{
  "rope_base": 10000.0,
  "parallel_block": false,
  "init_std_qkv": 0.0834,
  "init_std_o": 0.0834,
  "lr": 0.00701,
  "decay_shape": "linear",
  "batch_tokens": 32768,
  "seq_len": 512,
  "doc_mask": true,
  "dataset": "wikipedia_en"
}
Each number is 200 + 20 x the weight over its row's rms, rounded and kept within 0 to 999. Layers, rows and columns count from 0. The size before them is the row's rms in percent of the matrix's.

# q: layer 2 attention query, 64x64, rms 0.218, rows 0-63, columns 0-31
# k: layer 2 attention key, 64x64, rms 0.212, rows 0-63, columns 0-31
# v: layer 2 attention value, 64x64, rms 0.198, rows 0-35, columns 0-31
# o: layer 2 attention output (transposed), 64x64, rms 0.239, rows 0-35, columns 0-31
q0,083,220,180,195,211,225,209,194,166,180,193,200,216,173,200,155,186,205,187,191,206,214,180,211,158,220,218,210,192,214,225,237,209
k0,088,192,203,227,164,200,192,209,215,194,223,208,226,175,209,249,178,207,228,224,193,234,202,212,178,196,209,187,184,199,174,186,186
q1,105,223,209,183,210,222,194,214,186,175,194,176,183,160,177,182,173,187,184,190,216,227,211,233,175,210,193,226,162,197,190,245,199
k1,080,199,221,233,201,178,192,250,193,206,205,223,234,175,189,228,190,165,209,189,183,245,198,220,186,209,191,166,191,224,207,186,180
q2,081,214,180,209,182,196,194,213,164,192,209,164,177,185,207,174,213,163,169,183,214,228,213,236,188,210,206,203,183,191,201,231,208
k2,055,215,201,202,153,214,211,203,160,186,203,183,212,178,205,264,199,188,224,156,210,200,211,188,178,198,198,202,176,200,193,185,187
q3,075,219,224,177,211,217,233,185,219,220,195,182,230,189,242,217,198,230,209,206,198,175,193,202,233,206,182,190,211,189,195,172,198
k3,067,219,187,197,203,156,230,181,226,171,201,192,235,231,210,198,216,181,169,191,224,176,206,157,211,188,187,210,195,198,198,178,189
q4,078,192,170,196,230,197,226,169,228,237,218,192,201,209,215,224,162,217,197,224,170,206,209,181,187,187,209,175,198,210,219,220,187
k4,091,189,176,203,210,181,186,189,196,189,185,184,169,241,185,147,225,244,179,208,168,190,201,208,216,216,185,230,226,219,204,228,185
q5,088,195,187,181,215,197,198,201,224,180,222,162,201,193,211,218,229,168,186,187,234,196,194,206,195,200,196,166,170,187,203,234,208
k5,106,232,213,197,224,218,190,177,189,169,191,199,203,201,154,214,197,227,181,211,210,201,208,195,186,214,202,231,194,210,223,228,201
q6,087,190,213,206,177,182,174,225,225,195,197,161,182,171,186,183,215,202,232,193,208,173,237,184,171,189,199,210,217,190,168,188,213
k6,102,157,180,176,242,203,214,220,204,166,202,193,200,212,197,168,203,221,231,232,175,173,216,185,211,227,172,203,192,199,215,230,199
q7,101,224,191,179,170,186,203,199,199,219,208,203,195,159,216,248,207,197,172,213,193,183,171,216,192,176,211,198,214,207,192,170,200
k7,101,198,197,147,220,187,190,219,203,199,237,220,203,225,192,195,201,205,158,233,211,191,185,187,176,244,214,205,197,166,202,207,201
q8,105,145,204,170,184,170,199,174,217,210,191,198,177,183,167,194,235,219,223,204,218,203,175,190,193,190,204,200,212,182,201,184,194
k8,087,184,254,200,195,186,190,198,198,185,184,193,159,196,238,188,194,227,186,211,216,199,171,163,244,194,200,221,183,197,199,217,240
q9,078,173,191,178,177,181,197,194,182,216,193,174,193,209,144,224,205,182,200,217,209,207,166,159,224,196,225,207,202,220,170,174,209
k9,135,181,198,221,149,213,200,213,169,214,174,195,188,192,210,201,186,204,211,198,190,224,173,201,225,194,230,191,187,221,157,215,197
q10,096,210,199,211,222,176,217,243,208,168,241,195,197,162,193,204,157,178,231,201,211,197,166,195,226,193,172,170,182,204,189,179,210
k10,102,189,205,184,196,230,191,229,154,172,214,195,193,204,219,208,192,180,233,180,195,206,195,221,193,217,174,189,204,206,195,227,194
q11,121,173,194,236,183,182,188,252,198,171,199,226,223,226,188,209,215,184,199,214,183,199,194,167,199,191,186,212,197,206,208,192,213
k11,100,176,218,199,166,204,196,216,182,212,214,227,213,171,204,181,225,185,224,198,238,211,212,186,194,221,179,206,190,172,207,186,173
q12,109,186,167,167,213,202,176,221,186,195,182,217,182,174,233,188,179,263,201,222,203,226,178,210,214,207,197,192,196,218,175,247,190
k12,107,198,189,201,210,214,212,215,225,165,148,160,178,181,171,208,180,204,215,224,217,190,211,224,209,182,259,189,204,211,217,216,188
q13,096,197,205,200,181,174,202,206,209,186,192,171,168,198,190,193,242,219,197,188,191,202,160,235,181,192,210,189,183,225,163,226,206
k13,102,232,200,237,209,193,224,190,181,145,225,228,184,221,211,213,228,205,201,242,205,198,189,177,184,184,179,203,185,162,184,181,206
q14,116,164,212,197,195,155,173,178,168,213,226,155,200,192,174,225,191,186,205,205,173,204,173,187,181,222,210,218,212,207,174,183,178
k14,109,186,234,206,181,229,195,191,195,196,239,214,171,162,191,206,166,225,180,192,162,225,165,200,219,177,191,203,209,191,195,190,216
q15,110,210,223,203,190,182,219,176,173,199,212,197,193,227,172,202,192,167,234,203,167,184,205,186,177,199,215,211,239,218,190,206,179
k15,106,205,232,204,201,190,226,232,199,201,211,235,183,183,216,161,192,211,203,181,192,197,224,168,237,196,161,184,191,213,202,201,204
q16,093,208,178,191,218,221,190,189,200,239,214,212,228,210,225,188,231,241,208,188,204,222,197,188,201,179,197,201,246,200,202,188,207
k16,097,175,152,190,185,183,188,199,238,211,188,161,173,212,201,178,199,159,190,206,198,217,184,207,216,210,206,204,204,230,224,205,197
q17,069,205,188,220,197,176,198,170,157,199,195,158,187,199,195,205,205,219,209,208,240,194,174,230,195,171,196,225,219,199,191,210,206
k17,088,198,167,175,178,194,233,176,209,197,205,173,177,183,212,205,208,193,202,194,213,202,237,170,204,199,179,213,190,181,200,184,178
q18,078,204,201,218,196,177,221,185,169,215,184,204,211,183,181,198,165,206,178,203,248,188,193,234,187,225,212,207,222,231,183,180,198
k18,116,194,158,191,202,196,187,206,226,224,190,178,177,212,208,204,221,212,158,188,165,211,177,200,222,249,213,184,197,205,207,213,181
q19,072,193,201,209,169,194,148,227,153,218,195,188,191,204,223,186,218,188,203,197,201,209,228,239,202,211,189,191,205,221,176,195,223
k19,095,218,197,223,209,201,227,190,166,187,199,199,214,160,181,270,177,206,208,228,192,208,208,209,173,179,204,199,177,192,190,184,176
q20,099,195,201,178,218,209,183,168,221,215,222,175,195,212,188,246,196,163,205,201,197,180,207,189,188,214,221,196,218,212,180,185,200
k20,073,201,221,192,213,218,188,166,215,206,218,208,216,219,226,174,185,208,187,218,190,206,237,165,198,223,196,219,206,169,198,221,231
q21,087,189,185,204,235,176,209,206,207,163,194,227,250,228,221,200,192,176,196,215,203,186,192,184,212,187,204,226,203,230,211,216,173
k21,080,187,211,201,212,160,177,226,216,216,248,241,220,221,177,190,242,171,169,198,196,189,236,212,194,189,188,203,228,221,208,204,197
q22,093,196,183,204,202,207,213,206,207,220,234,214,199,226,179,229,181,247,214,208,187,198,215,188,214,250,206,211,235,201,178,187,190
k22,077,176,191,187,176,215,206,180,226,191,213,162,204,201,233,171,228,196,176,208,196,158,214,199,216,194,180,221,212,220,213,177,220
q23,097,208,195,183,226,210,212,202,174,205,200,195,203,211,215,219,188,204,218,218,217,245,162,180,163,209,189,188,220,191,189,190,189
k23,067,236,179,182,211,190,198,223,235,214,211,198,204,197,219,197,178,180,220,207,195,196,233,194,169,193,179,214,195,162,202,163,211
q24,097,213,225,202,190,231,164,190,191,215,205,205,189,210,233,222,201,171,185,204,215,221,207,209,236,205,189,175,199,230,232,211,212
k24,113,214,195,209,214,214,196,156,193,191,243,213,231,220,196,208,201,188,212,191,209,215,247,163,186,189,200,202,232,181,205,237,185
q25,118,196,171,208,135,181,187,174,198,185,206,188,165,155,209,189,204,202,203,170,181,185,223,196,174,204,226,201,195,198,213,215,199
k25,045,193,232,201,231,223,199,215,203,204,208,207,160,223,184,196,189,205,184,217,156,171,177,195,229,200,215,196,206,190,212,204,252
q26,102,223,204,217,215,205,213,160,187,160,214,175,156,198,179,214,206,192,197,183,202,179,213,210,201,218,218,187,193,232,225,222,251
k26,106,226,184,239,228,225,205,217,191,206,205,236,210,214,215,188,185,148,214,215,213,221,208,189,197,168,192,191,172,194,207,240,207
q27,110,218,165,184,212,209,214,223,190,188,211,168,228,180,186,158,209,160,194,179,233,203,182,228,197,170,207,214,213,208,215,189,198
k27,110,200,175,193,190,232,211,224,204,189,191,194,212,227,191,203,239,175,214,200,187,224,211,196,189,206,207,198,199,215,242,185,212
q28,109,221,172,182,193,180,202,208,207,258,177,240,185,214,222,185,202,225,210,221,195,205,179,221,172,212,190,192,188,205,221,185,173
k28,107,208,231,183,197,166,206,243,181,207,198,176,184,183,224,195,201,236,190,221,185,200,187,215,184,199,177,226,193,228,219,191,221
q29,103,209,198,207,208,225,213,215,190,183,176,207,180,182,230,179,244,175,191,206,192,202,208,201,174,218,235,186,237,200,228,170,160
k29,115,178,230,225,174,217,224,188,158,209,216,219,229,205,187,198,192,211,211,220,197,225,212,162,169,196,170,192,192,201,213,168,217
q30,091,185,186,198,219,212,197,187,214,192,187,171,210,231,188,213,194,230,160,213,191,187,169,181,207,173,203,206,190,218,230,239,209
k30,089,208,173,216,230,246,202,194,226,205,196,215,174,255,196,190,216,205,191,177,213,187,207,232,193,178,230,185,198,172,191,220,185
q31,110,163,184,221,193,207,197,223,193,189,209,225,236,229,207,177,198,248,174,192,196,240,186,210,217,237,180,203,184,165,199,179,197
k31,112,190,182,220,203,173,206,197,184,215,205,184,216,171,184,188,212,203,172,203,260,211,167,200,221,203,220,228,224,221,216,191,180
v0,100,209,210,194,213,181,188,153,205,219,206,222,167,200,206,210,187,205,184,216,175,192,185,216,173,210,218,153,191,227,192,172,223
o0,115,205,232,206,236,198,215,238,195,209,183,150,225,176,191,221,195,217,179,231,169,190,171,212,190,170,191,202,172,199,184,199,188
v1,081,174,211,185,186,215,194,218,227,168,209,205,205,169,193,210,229,217,165,175,228,175,217,197,198,177,192,221,173,228,236,198,203
o1,076,172,181,207,204,201,191,236,166,190,152,210,193,219,172,192,193,207,164,205,220,192,166,220,203,232,209,204,204,222,182,189,178
v2,096,193,191,172,189,180,167,196,225,173,210,187,164,169,203,183,185,216,203,229,214,163,180,180,216,215,213,211,210,207,215,203,195
o2,097,182,210,205,164,187,163,220,218,179,184,188,193,189,206,225,216,199,215,162,179,193,168,196,190,191,158,215,236,241,206,211,206
v3,105,185,243,221,192,231,188,186,186,175,194,222,232,202,174,197,208,224,185,211,216,185,191,171,241,191,205,193,173,192,195,166,192
o3,105,207,197,235,218,199,186,223,173,195,203,219,199,223,228,217,199,188,208,188,192,196,188,173,183,214,231,224,201,228,220,225,192
v4,110,195,215,189,195,229,257,211,185,191,186,195,188,215,185,198,170,169,217,190,208,190,217,200,222,204,207,186,218,205,243,192,211
o4,115,215,231,218,205,210,237,221,202,185,185,200,201,241,209,197,182,183,210,173,233,204,207,187,214,186,165,184,221,230,221,183,194
v5,129,175,200,206,185,202,174,168,190,228,216,247,208,228,202,198,168,211,206,207,182,153,198,208,231,186,223,202,179,203,198,172,199
o5,124,186,227,189,202,172,200,227,213,221,209,209,180,183,220,197,167,180,189,179,184,233,204,250,184,183,206,209,194,230,170,194,146
v6,107,201,209,198,203,230,227,183,174,184,223,153,198,216,194,205,216,215,185,142,173,179,220,246,202,192,193,229,244,222,215,197,217
o6,101,191,207,226,193,238,203,208,178,254,218,184,237,228,222,212,195,189,203,171,219,218,214,194,195,195,231,208,211,203,199,216,191
v7,103,171,224,222,212,202,209,233,206,176,197,212,219,218,177,241,214,196,195,191,170,182,227,202,191,185,204,225,188,183,190,204,210
o7,095,185,176,228,261,199,205,232,218,183,190,225,182,199,148,193,203,186,202,212,210,221,212,175,168,193,226,195,190,197,149,218,193
v8,090,180,191,204,184,174,230,190,190,223,203,234,149,194,215,164,167,189,192,223,184,205,228,193,198,226,204,178,174,212,198,205,201
o8,102,165,205,229,172,173,199,174,187,183,186,219,232,226,196,179,179,219,193,240,206,201,196,202,230,209,167,181,172,227,169,207,194
v9,113,211,184,192,194,166,186,216,212,218,180,220,175,204,207,209,242,160,200,202,203,175,196,215,218,180,204,214,181,217,214,175,178
o9,099,223,197,198,177,190,192,211,196,174,194,198,173,197,172,250,185,168,196,183,215,182,210,198,229,235,162,185,187,178,200,230,175
v10,111,172,172,210,191,170,207,189,211,232,226,225,198,197,194,200,181,190,177,184,199,198,171,199,200,215,188,177,214,201,204,228,178
o10,122,202,191,222,192,175,168,229,192,200,231,157,164,221,181,165,174,190,180,197,186,148,193,183,199,165,198,205,202,195,182,236,185
v11,098,186,195,193,186,221,173,212,178,206,212,206,178,165,210,202,189,200,220,251,213,196,199,211,225,186,205,219,197,204,206,197,170
o11,087,198,195,177,209,172,220,202,195,206,169,191,171,145,216,200,203,210,223,184,195,165,204,220,226,192,205,222,218,236,223,215,175
v12,097,192,212,207,183,211,177,190,244,209,188,243,172,204,160,199,210,222,214,217,232,174,190,223,211,173,215,175,180,209,196,205,190
o12,106,202,188,186,199,177,197,196,201,188,174,207,187,247,206,218,187,192,216,230,228,168,175,216,208,209,227,198,187,236,206,192,182
v13,098,187,207,238,185,199,166,198,169,220,231,224,212,228,196,243,217,189,206,226,193,206,178,195,231,183,181,184,176,199,186,202,216
o13,096,196,192,214,161,224,198,186,179,198,204,202,178,190,178,205,213,200,220,201,178,200,203,194,216,209,222,189,209,199,221,201,229
v14,101,189,189,199,222,187,196,215,218,162,188,192,175,193,185,195,204,188,190,202,233,212,198,134,179,210,194,220,179,214,184,193,182
o14,097,202,220,179,203,214,187,196,226,166,191,175,186,163,232,216,212,201,168,199,229,180,200,177,208,180,177,194,199,172,192,153,233
v15,109,233,158,200,185,201,204,194,179,216,195,182,184,192,203,189,190,193,175,195,178,182,205,191,175,219,197,210,208,170,210,188,178
o15,113,231,178,203,189,199,224,190,183,227,188,192,219,198,219,189,237,210,191,202,222,170,204,216,204,215,188,186,214,173,193,181,192
v16,108,201,170,215,202,203,170,223,152,217,208,208,184,202,219,207,228,193,154,185,197,189,173,218,209,187,175,213,195,200,198,223,156
o16,105,210,198,197,162,211,181,217,164,219,180,181,154,201,219,244,223,199,203,196,200,156,215,186,191,214,220,196,206,195,169,200,201
v17,098,203,223,198,188,194,224,200,198,209,212,178,221,197,198,220,194,191,162,183,228,199,203,193,172,185,224,185,229,198,181,207,200
o17,102,223,172,196,193,190,179,182,207,235,175,192,223,225,165,193,194,167,182,184,205,196,157,187,187,194,227,190,190,200,211,209,179
v18,101,217,196,183,196,185,186,173,213,153,192,149,182,186,213,169,190,208,201,202,189,176,174,183,193,212,201,217,198,180,186,212,202
o18,107,199,177,212,206,179,218,234,231,203,190,170,199,200,254,163,213,204,215,199,205,212,186,179,186,199,182,193,190,234,170,222,207
v19,097,183,208,189,164,197,166,198,196,221,215,207,151,218,218,204,183,174,208,214,213,186,199,210,183,216,205,170,173,215,171,203,197
o19,109,188,211,215,184,208,188,206,226,201,171,232,198,240,209,177,171,226,213,216,167,167,195,172,211,190,199,211,191,209,195,229,211
v20,112,187,197,214,190,188,204,181,206,237,211,222,190,191,216,202,249,194,186,214,175,219,191,197,235,188,201,206,183,215,220,158,220
o20,096,162,217,213,190,173,210,185,174,195,223,192,172,192,182,216,210,201,183,203,216,193,227,208,191,184,202,234,181,212,192,220,193
v21,107,209,184,190,240,205,196,186,238,207,220,198,188,204,181,222,186,203,221,179,171,195,184,223,181,221,177,188,209,176,184,212,223
o21,118,161,198,215,232,195,182,202,176,218,218,202,196,233,198,210,207,183,187,180,184,194,189,227,202,206,187,212,174,208,209,194,223
v22,107,192,199,175,204,221,186,159,186,222,205,198,212,212,169,183,163,174,195,188,219,217,186,203,236,216,227,204,190,212,160,214,221
o22,121,226,203,197,209,255,188,184,190,210,191,197,203,217,210,218,204,196,196,189,199,222,203,202,203,171,155,216,197,230,192,235,218
v23,094,174,180,178,186,241,177,190,200,175,198,214,190,220,164,190,201,201,200,224,221,177,222,168,194,215,209,219,215,172,189,238,211
o23,089,191,219,208,225,220,213,202,177,188,202,212,190,175,229,171,212,180,207,205,231,223,189,226,175,214,205,200,233,213,206,252,191
v24,119,195,161,176,185,204,177,174,205,184,188,217,188,233,202,153,193,169,206,158,201,187,206,209,217,215,199,196,208,206,185,220,232
o24,120,221,221,211,226,210,216,215,201,208,194,184,208,213,201,173,201,190,212,240,231,186,207,211,240,180,219,207,180,213,203,199,216
v25,100,200,198,175,185,198,204,173,214,196,215,159,204,162,191,217,212,218,213,177,203,212,232,195,204,188,181,220,213,229,206,193,209
o25,096,183,233,174,189,203,197,219,176,213,200,217,225,205,168,177,199,165,184,170,201,251,219,188,238,227,203,199,189,194,185,219,209
v26,089,154,206,252,198,188,217,219,192,176,215,182,220,221,162,201,175,196,206,192,184,251,205,221,236,187,197,198,201,203,222,213,201
o26,102,206,168,205,221,188,194,227,203,212,211,193,195,196,187,194,212,222,222,221,198,222,203,207,223,199,194,185,220,207,206,206,202
v27,094,196,185,243,215,189,235,169,210,197,194,225,201,200,185,231,195,173,211,190,176,173,199,226,169,192,216,194,213,168,199,188,243
o27,103,189,197,207,213,203,223,194,219,194,219,190,205,202,238,184,212,187,186,214,204,195,167,235,178,198,158,215,195,189,196,226,216
v28,111,210,223,216,194,203,184,182,192,217,178,180,196,184,208,222,180,228,169,193,195,168,200,201,192,222,183,234,191,188,207,177,157
o28,110,204,243,222,177,184,198,207,204,196,174,200,191,175,181,183,211,206,182,163,189,193,195,163,165,205,203,224,180,221,201,176,168
v29,095,200,170,184,204,194,202,188,181,204,187,167,213,173,201,218,205,206,225,227,139,199,184,185,235,195,214,191,188,177,223,175,188
o29,088,193,192,187,220,164,206,226,188,195,202,221,200,204,180,221,234,248,205,189,166,184,205,226,178,194,193,186,186,199,203,214,185
v30,111,181,169,197,191,180,192,161,233,193,198,210,182,205,219,170,197,194,200,215,212,201,199,168,194,237,247,174,221,212,197,183,229
o30,106,181,198,200,205,208,174,203,199,228,235,213,227,173,216,183,212,210,177,227,216,190,181,210,217,183,186,197,174,202,234,189,201
v31,099,223,164,223,205,182,194,188,197,187,205,205,212,178,208,150,245,213,201,200,217,191,178,196,195,218,193,207,209,205,200,212,218
o31,104,195,167,227,188,202,186,157,183,217,200,195,210,167,183,197,200,186,221,168,211,187,213,195,188,196,174,220,183,200,183,177,239
q32,106,194,179,192,225,234,207,197,182,191,219,251,240,230,214,182,167,210,211,212,205,191,182,162,230,185,210,211,217,230,200,206,196
k32,094,224,165,188,179,210,169,196,224,188,209,187,205,182,178,197,212,245,178,177,230,212,203,213,229,180,204,195,202,201,205,201,185
q33,094,229,194,208,231,225,212,213,166,211,223,218,230,201,205,210,165,205,170,200,218,197,206,202,209,178,205,203,225,207,188,192,187
k33,096,204,150,206,211,203,186,194,235,224,199,219,219,205,195,179,209,190,184,211,191,207,191,184,213,158,221,181,255,201,238,177,203
q34,112,210,222,184,164,194,210,180,209,214,192,166,156,171,220,201,213,180,179,179,231,221,216,260,191,185,178,194,199,180,198,201,202
k34,100,192,210,203,203,170,233,237,169,218,210,200,197,192,204,231,203,173,180,206,215,200,188,175,168,196,187,211,178,233,202,195,207
q35,107,177,197,196,224,193,194,216,194,191,195,203,220,235,187,229,202,164,217,231,187,205,179,167,189,208,209,240,186,242,178,180,166
k35,111,185,219,210,200,206,211,176,180,205,229,214,208,192,239,168,242,230,205,220,216,198,205,196,243,186,203,213,210,174,216,227,248
q36,089,203,223,196,152,193,194,175,181,224,244,222,189,191,222,175,256,201,205,219,213,204,193,180,224,181,191,198,183,170,167,179,195
k36,087,219,222,200,194,221,192,210,172,212,220,192,172,201,245,176,226,219,187,199,193,226,155,180,249,186,218,194,187,192,195,228,222
q37,100,190,190,190,186,216,186,223,200,219,186,190,176,175,213,213,230,199,223,190,186,187,189,254,188,228,182,170,165,157,227,228,203
k37,086,202,216,227,181,164,239,217,189,205,156,170,197,196,223,204,196,238,211,203,180,197,185,165,206,214,173,195,164,213,209,194,192
q38,103,161,209,206,205,195,198,206,196,191,192,191,213,215,186,194,182,151,209,255,194,178,193,174,178,225,237,199,205,204,203,175,188
k38,085,207,218,162,194,184,171,161,230,199,210,228,232,210,233,193,211,217,194,188,213,196,240,204,206,216,167,221,205,200,181,204,211
q39,088,217,189,182,216,171,221,193,234,182,188,222,203,213,195,162,185,247,179,204,201,203,201,173,201,234,205,190,242,200,200,177,212
k39,087,194,181,204,186,209,177,183,197,186,209,216,245,243,215,200,211,185,195,173,231,198,232,186,182,218,162,191,209,193,185,208,180
q40,100,192,212,196,159,208,180,205,234,236,214,217,181,162,188,204,208,225,231,184,212,187,196,196,225,169,181,200,207,175,208,202,224
k40,088,212,183,203,181,191,214,208,179,222,169,185,145,196,222,180,222,227,190,206,167,195,168,188,225,185,233,188,193,198,205,212,234
q41,117,159,168,189,191,204,190,191,192,153,213,212,242,211,185,243,190,210,199,206,187,195,212,186,188,200,206,201,179,209,208,212,171
k41,121,200,215,224,193,231,241,209,167,218,173,178,168,176,164,180,194,212,206,205,168,165,161,203,183,179,238,186,183,200,218,215,201
q42,103,223,188,254,193,238,189,162,202,193,202,199,226,211,176,189,199,226,186,201,199,215,199,216,204,226,226,240,179,197,181,185,195
k42,099,212,169,246,218,199,196,206,233,233,210,224,222,216,196,200,207,204,189,212,182,232,194,192,169,186,220,214,203,205,236,172,175
q43,101,183,198,185,229,211,206,214,176,180,213,153,193,227,226,247,223,190,220,243,201,208,213,205,182,195,188,228,174,175,219,235,193
k43,105,233,195,164,188,178,159,160,183,164,191,203,208,182,207,200,171,204,201,172,211,175,213,209,208,204,204,210,192,207,197,202,223
q44,115,226,202,205,208,187,194,226,189,173,190,187,185,155,203,191,245,183,191,193,236,236,182,222,186,214,202,183,193,204,197,188,172
k44,116,172,225,203,191,218,175,191,183,188,218,207,223,215,196,244,193,169,224,161,208,203,225,212,186,214,181,207,234,216,204,195,190
q45,114,240,189,212,219,213,222,221,196,189,149,225,164,207,202,199,197,218,181,209,199,197,182,224,192,215,187,170,201,202,253,194,237
k45,111,199,211,210,188,204,201,181,187,227,213,209,216,184,182,236,208,192,200,197,248,187,230,204,197,188,171,213,183,226,176,176,200
q46,111,207,194,187,172,183,213,173,186,156,208,221,196,221,145,216,221,190,200,211,211,164,207,191,193,199,232,199,207,191,192,216,179
k46,102,219,198,198,192,196,214,203,203,197,191,233,221,231,228,187,216,188,215,194,216,190,226,189,187,163,177,201,194,178,205,233,195
q47,122,188,192,213,206,214,219,205,185,198,222,165,192,184,183,212,237,214,172,233,165,185,208,176,208,183,201,213,213,222,193,195,224
k47,114,215,215,206,195,212,193,171,185,215,214,216,158,174,188,177,200,173,197,194,220,191,207,227,176,227,233,192,207,210,184,220,224
q48,068,215,224,216,217,168,211,195,185,197,206,199,182,180,198,214,157,208,228,172,188,169,248,216,240,152,189,207,198,213,216,229,209
k48,094,192,184,188,226,236,182,237,231,222,210,231,208,225,162,214,212,252,214,225,202,224,182,191,189,173,229,169,208,191,212,207,210
q49,077,214,188,215,163,181,202,208,213,253,215,236,166,190,219,156,194,195,168,210,202,239,191,190,204,177,209,174,191,199,202,194,235
k49,099,183,187,210,248,192,186,206,203,207,187,176,219,208,179,214,200,192,178,183,210,219,195,224,206,184,203,221,235,228,185,175,183
q50,086,199,227,196,198,231,189,230,183,212,176,188,200,211,244,207,192,172,220,219,226,194,197,202,181,238,210,195,198,198,170,204,186
k50,094,196,208,179,183,203,209,212,206,179,229,173,200,163,240,246,211,174,191,163,177,200,219,186,189,165,204,227,189,176,206,192,210
q51,086,229,184,211,242,219,212,224,161,226,175,176,197,216,199,202,194,218,181,183,177,238,210,195,178,173,180,179,202,230,217,198,188
k51,090,189,204,211,188,200,176,154,223,176,204,189,227,192,201,229,191,196,189,185,205,197,201,245,174,215,210,210,235,237,179,185,191
q52,085,208,195,200,226,224,217,237,166,182,178,159,175,216,236,229,234,171,166,186,202,188,223,258,224,216,213,176,162,193,219,199,203
k52,108,208,209,222,197,211,220,164,190,172,216,224,225,212,224,219,178,213,193,226,195,203,239,220,156,216,213,189,192,194,214,234,207
q53,096,232,197,180,194,214,143,189,197,233,167,170,198,193,237,199,226,190,226,221,207,212,201,182,191,201,184,200,221,225,180,185,183
k53,103,164,206,209,199,196,197,169,216,195,228,227,176,188,174,178,184,222,191,215,206,196,247,177,199,219,190,219,237,229,189,212,200
q54,108,206,181,233,212,186,176,191,211,206,212,209,225,229,191,196,226,189,238,202,154,232,184,175,177,176,154,194,200,222,225,223,167
k54,130,209,235,187,206,182,219,188,206,200,235,212,145,165,188,170,205,222,186,215,180,179,183,183,205,161,181,216,213,221,224,182,233
q55,112,193,167,196,208,220,195,216,195,169,200,200,224,222,176,202,201,188,205,233,215,192,215,166,205,213,191,244,217,190,212,218,200
k55,095,228,180,183,175,171,207,218,185,168,166,232,194,169,208,171,215,240,186,179,214,212,219,159,187,163,166,217,212,201,201,208,228
q56,105,210,183,209,245,217,161,209,206,175,174,205,203,189,235,183,225,182,194,218,200,183,217,215,191,184,220,190,176,209,238,194,201
k56,116,196,162,218,209,194,213,194,224,193,242,215,226,210,199,229,175,214,192,212,205,177,245,221,164,190,189,210,203,199,234,222,187
q57,110,197,196,224,156,177,190,224,196,247,163,189,155,172,231,186,206,170,216,217,202,179,202,221,210,184,206,192,184,199,205,174,230
k57,094,205,208,193,186,182,224,222,195,202,191,204,151,157,189,201,202,223,175,217,182,206,164,230,218,178,222,209,181,216,201,196,236
q58,116,201,213,219,232,204,170,210,207,199,200,216,185,182,225,178,229,222,212,186,149,207,221,199,170,193,183,224,209,204,235,202,190
k58,114,184,192,231,214,189,185,185,181,177,213,223,252,207,225,211,197,207,222,175,219,164,225,175,223,179,159,171,195,247,201,193,213
q59,104,210,171,203,219,217,181,195,151,226,205,212,223,191,197,222,149,200,187,201,169,197,237,172,198,179,195,236,209,199,227,177,179
k59,106,179,213,197,220,217,209,207,224,231,218,199,197,176,208,191,197,197,176,215,201,175,216,226,239,237,215,219,217,209,224,214,227
q60,121,214,214,202,217,202,173,233,226,202,221,160,188,175,242,191,199,185,184,215,217,215,210,195,189,153,191,220,189,235,224,228,192
k60,105,223,194,222,210,196,207,234,216,198,208,202,180,236,210,189,156,241,183,207,170,199,238,185,152,163,207,181,229,225,192,201,203
q61,112,203,201,193,177,185,181,174,210,229,242,227,176,189,203,196,187,208,222,166,217,205,181,173,219,202,176,160,224,211,192,181,209
k61,118,213,189,236,192,227,179,198,175,197,211,188,205,194,226,204,218,200,183,206,211,195,188,174,241,185,197,201,206,184,175,229,230
q62,110,193,174,221,204,209,157,186,183,183,197,225,204,206,191,187,197,202,183,220,240,208,180,201,249,190,195,184,209,228,171,197,193
k62,122,176,192,232,193,235,163,232,209,212,219,182,176,190,240,226,214,159,173,217,186,208,203,166,211,161,218,215,216,182,215,203,194
q63,102,207,220,190,178,214,177,180,185,174,203,178,203,208,198,236,237,169,208,206,187,190,231,204,208,204,205,197,229,217,167,217,179
k63,098,167,206,213,216,249,166,161,189,174,226,209,198,215,194,222,212,167,220,190,177,203,178,198,193,172,220,191,214,199,209,193,204
v32,090,200,209,180,198,204,218,228,197,179,170,153,220,206,217,221,222,209,238,162,231,167,230,221,209,217,184,226,209,206,189,204,214
o32,099,188,209,234,196,223,225,206,210,166,157,194,224,183,181,181,215,193,185,188,208,209,186,225,235,218,206,232,210,216,237,204,183
v33,100,176,187,213,219,173,183,215,206,163,212,232,213,240,197,191,171,186,191,203,196,196,175,175,206,208,255,190,163,185,197,191,204
o33,091,167,202,179,206,195,171,176,231,205,222,190,186,203,193,195,172,210,249,228,205,203,186,217,213,217,206,168,164,237,196,182,224
v34,094,220,196,185,204,195,203,227,187,176,182,165,223,195,201,209,238,202,184,183,209,178,224,212,190,178,189,218,187,150,209,180,178
o34,104,241,247,172,207,181,231,166,208,194,203,170,218,203,187,177,197,206,188,203,236,211,199,213,184,189,175,230,193,223,216,192,179
v35,110,220,194,206,190,150,213,191,189,220,177,189,182,189,224,221,189,196,214,220,186,225,180,198,167,177,204,228,218,223,215,220,190
o35,105,228,184,218,196,182,221,178,212,189,182,199,190,198,223,179,193,214,234,191,186,188,204,213,186,177,196,206,215,188,194,202,198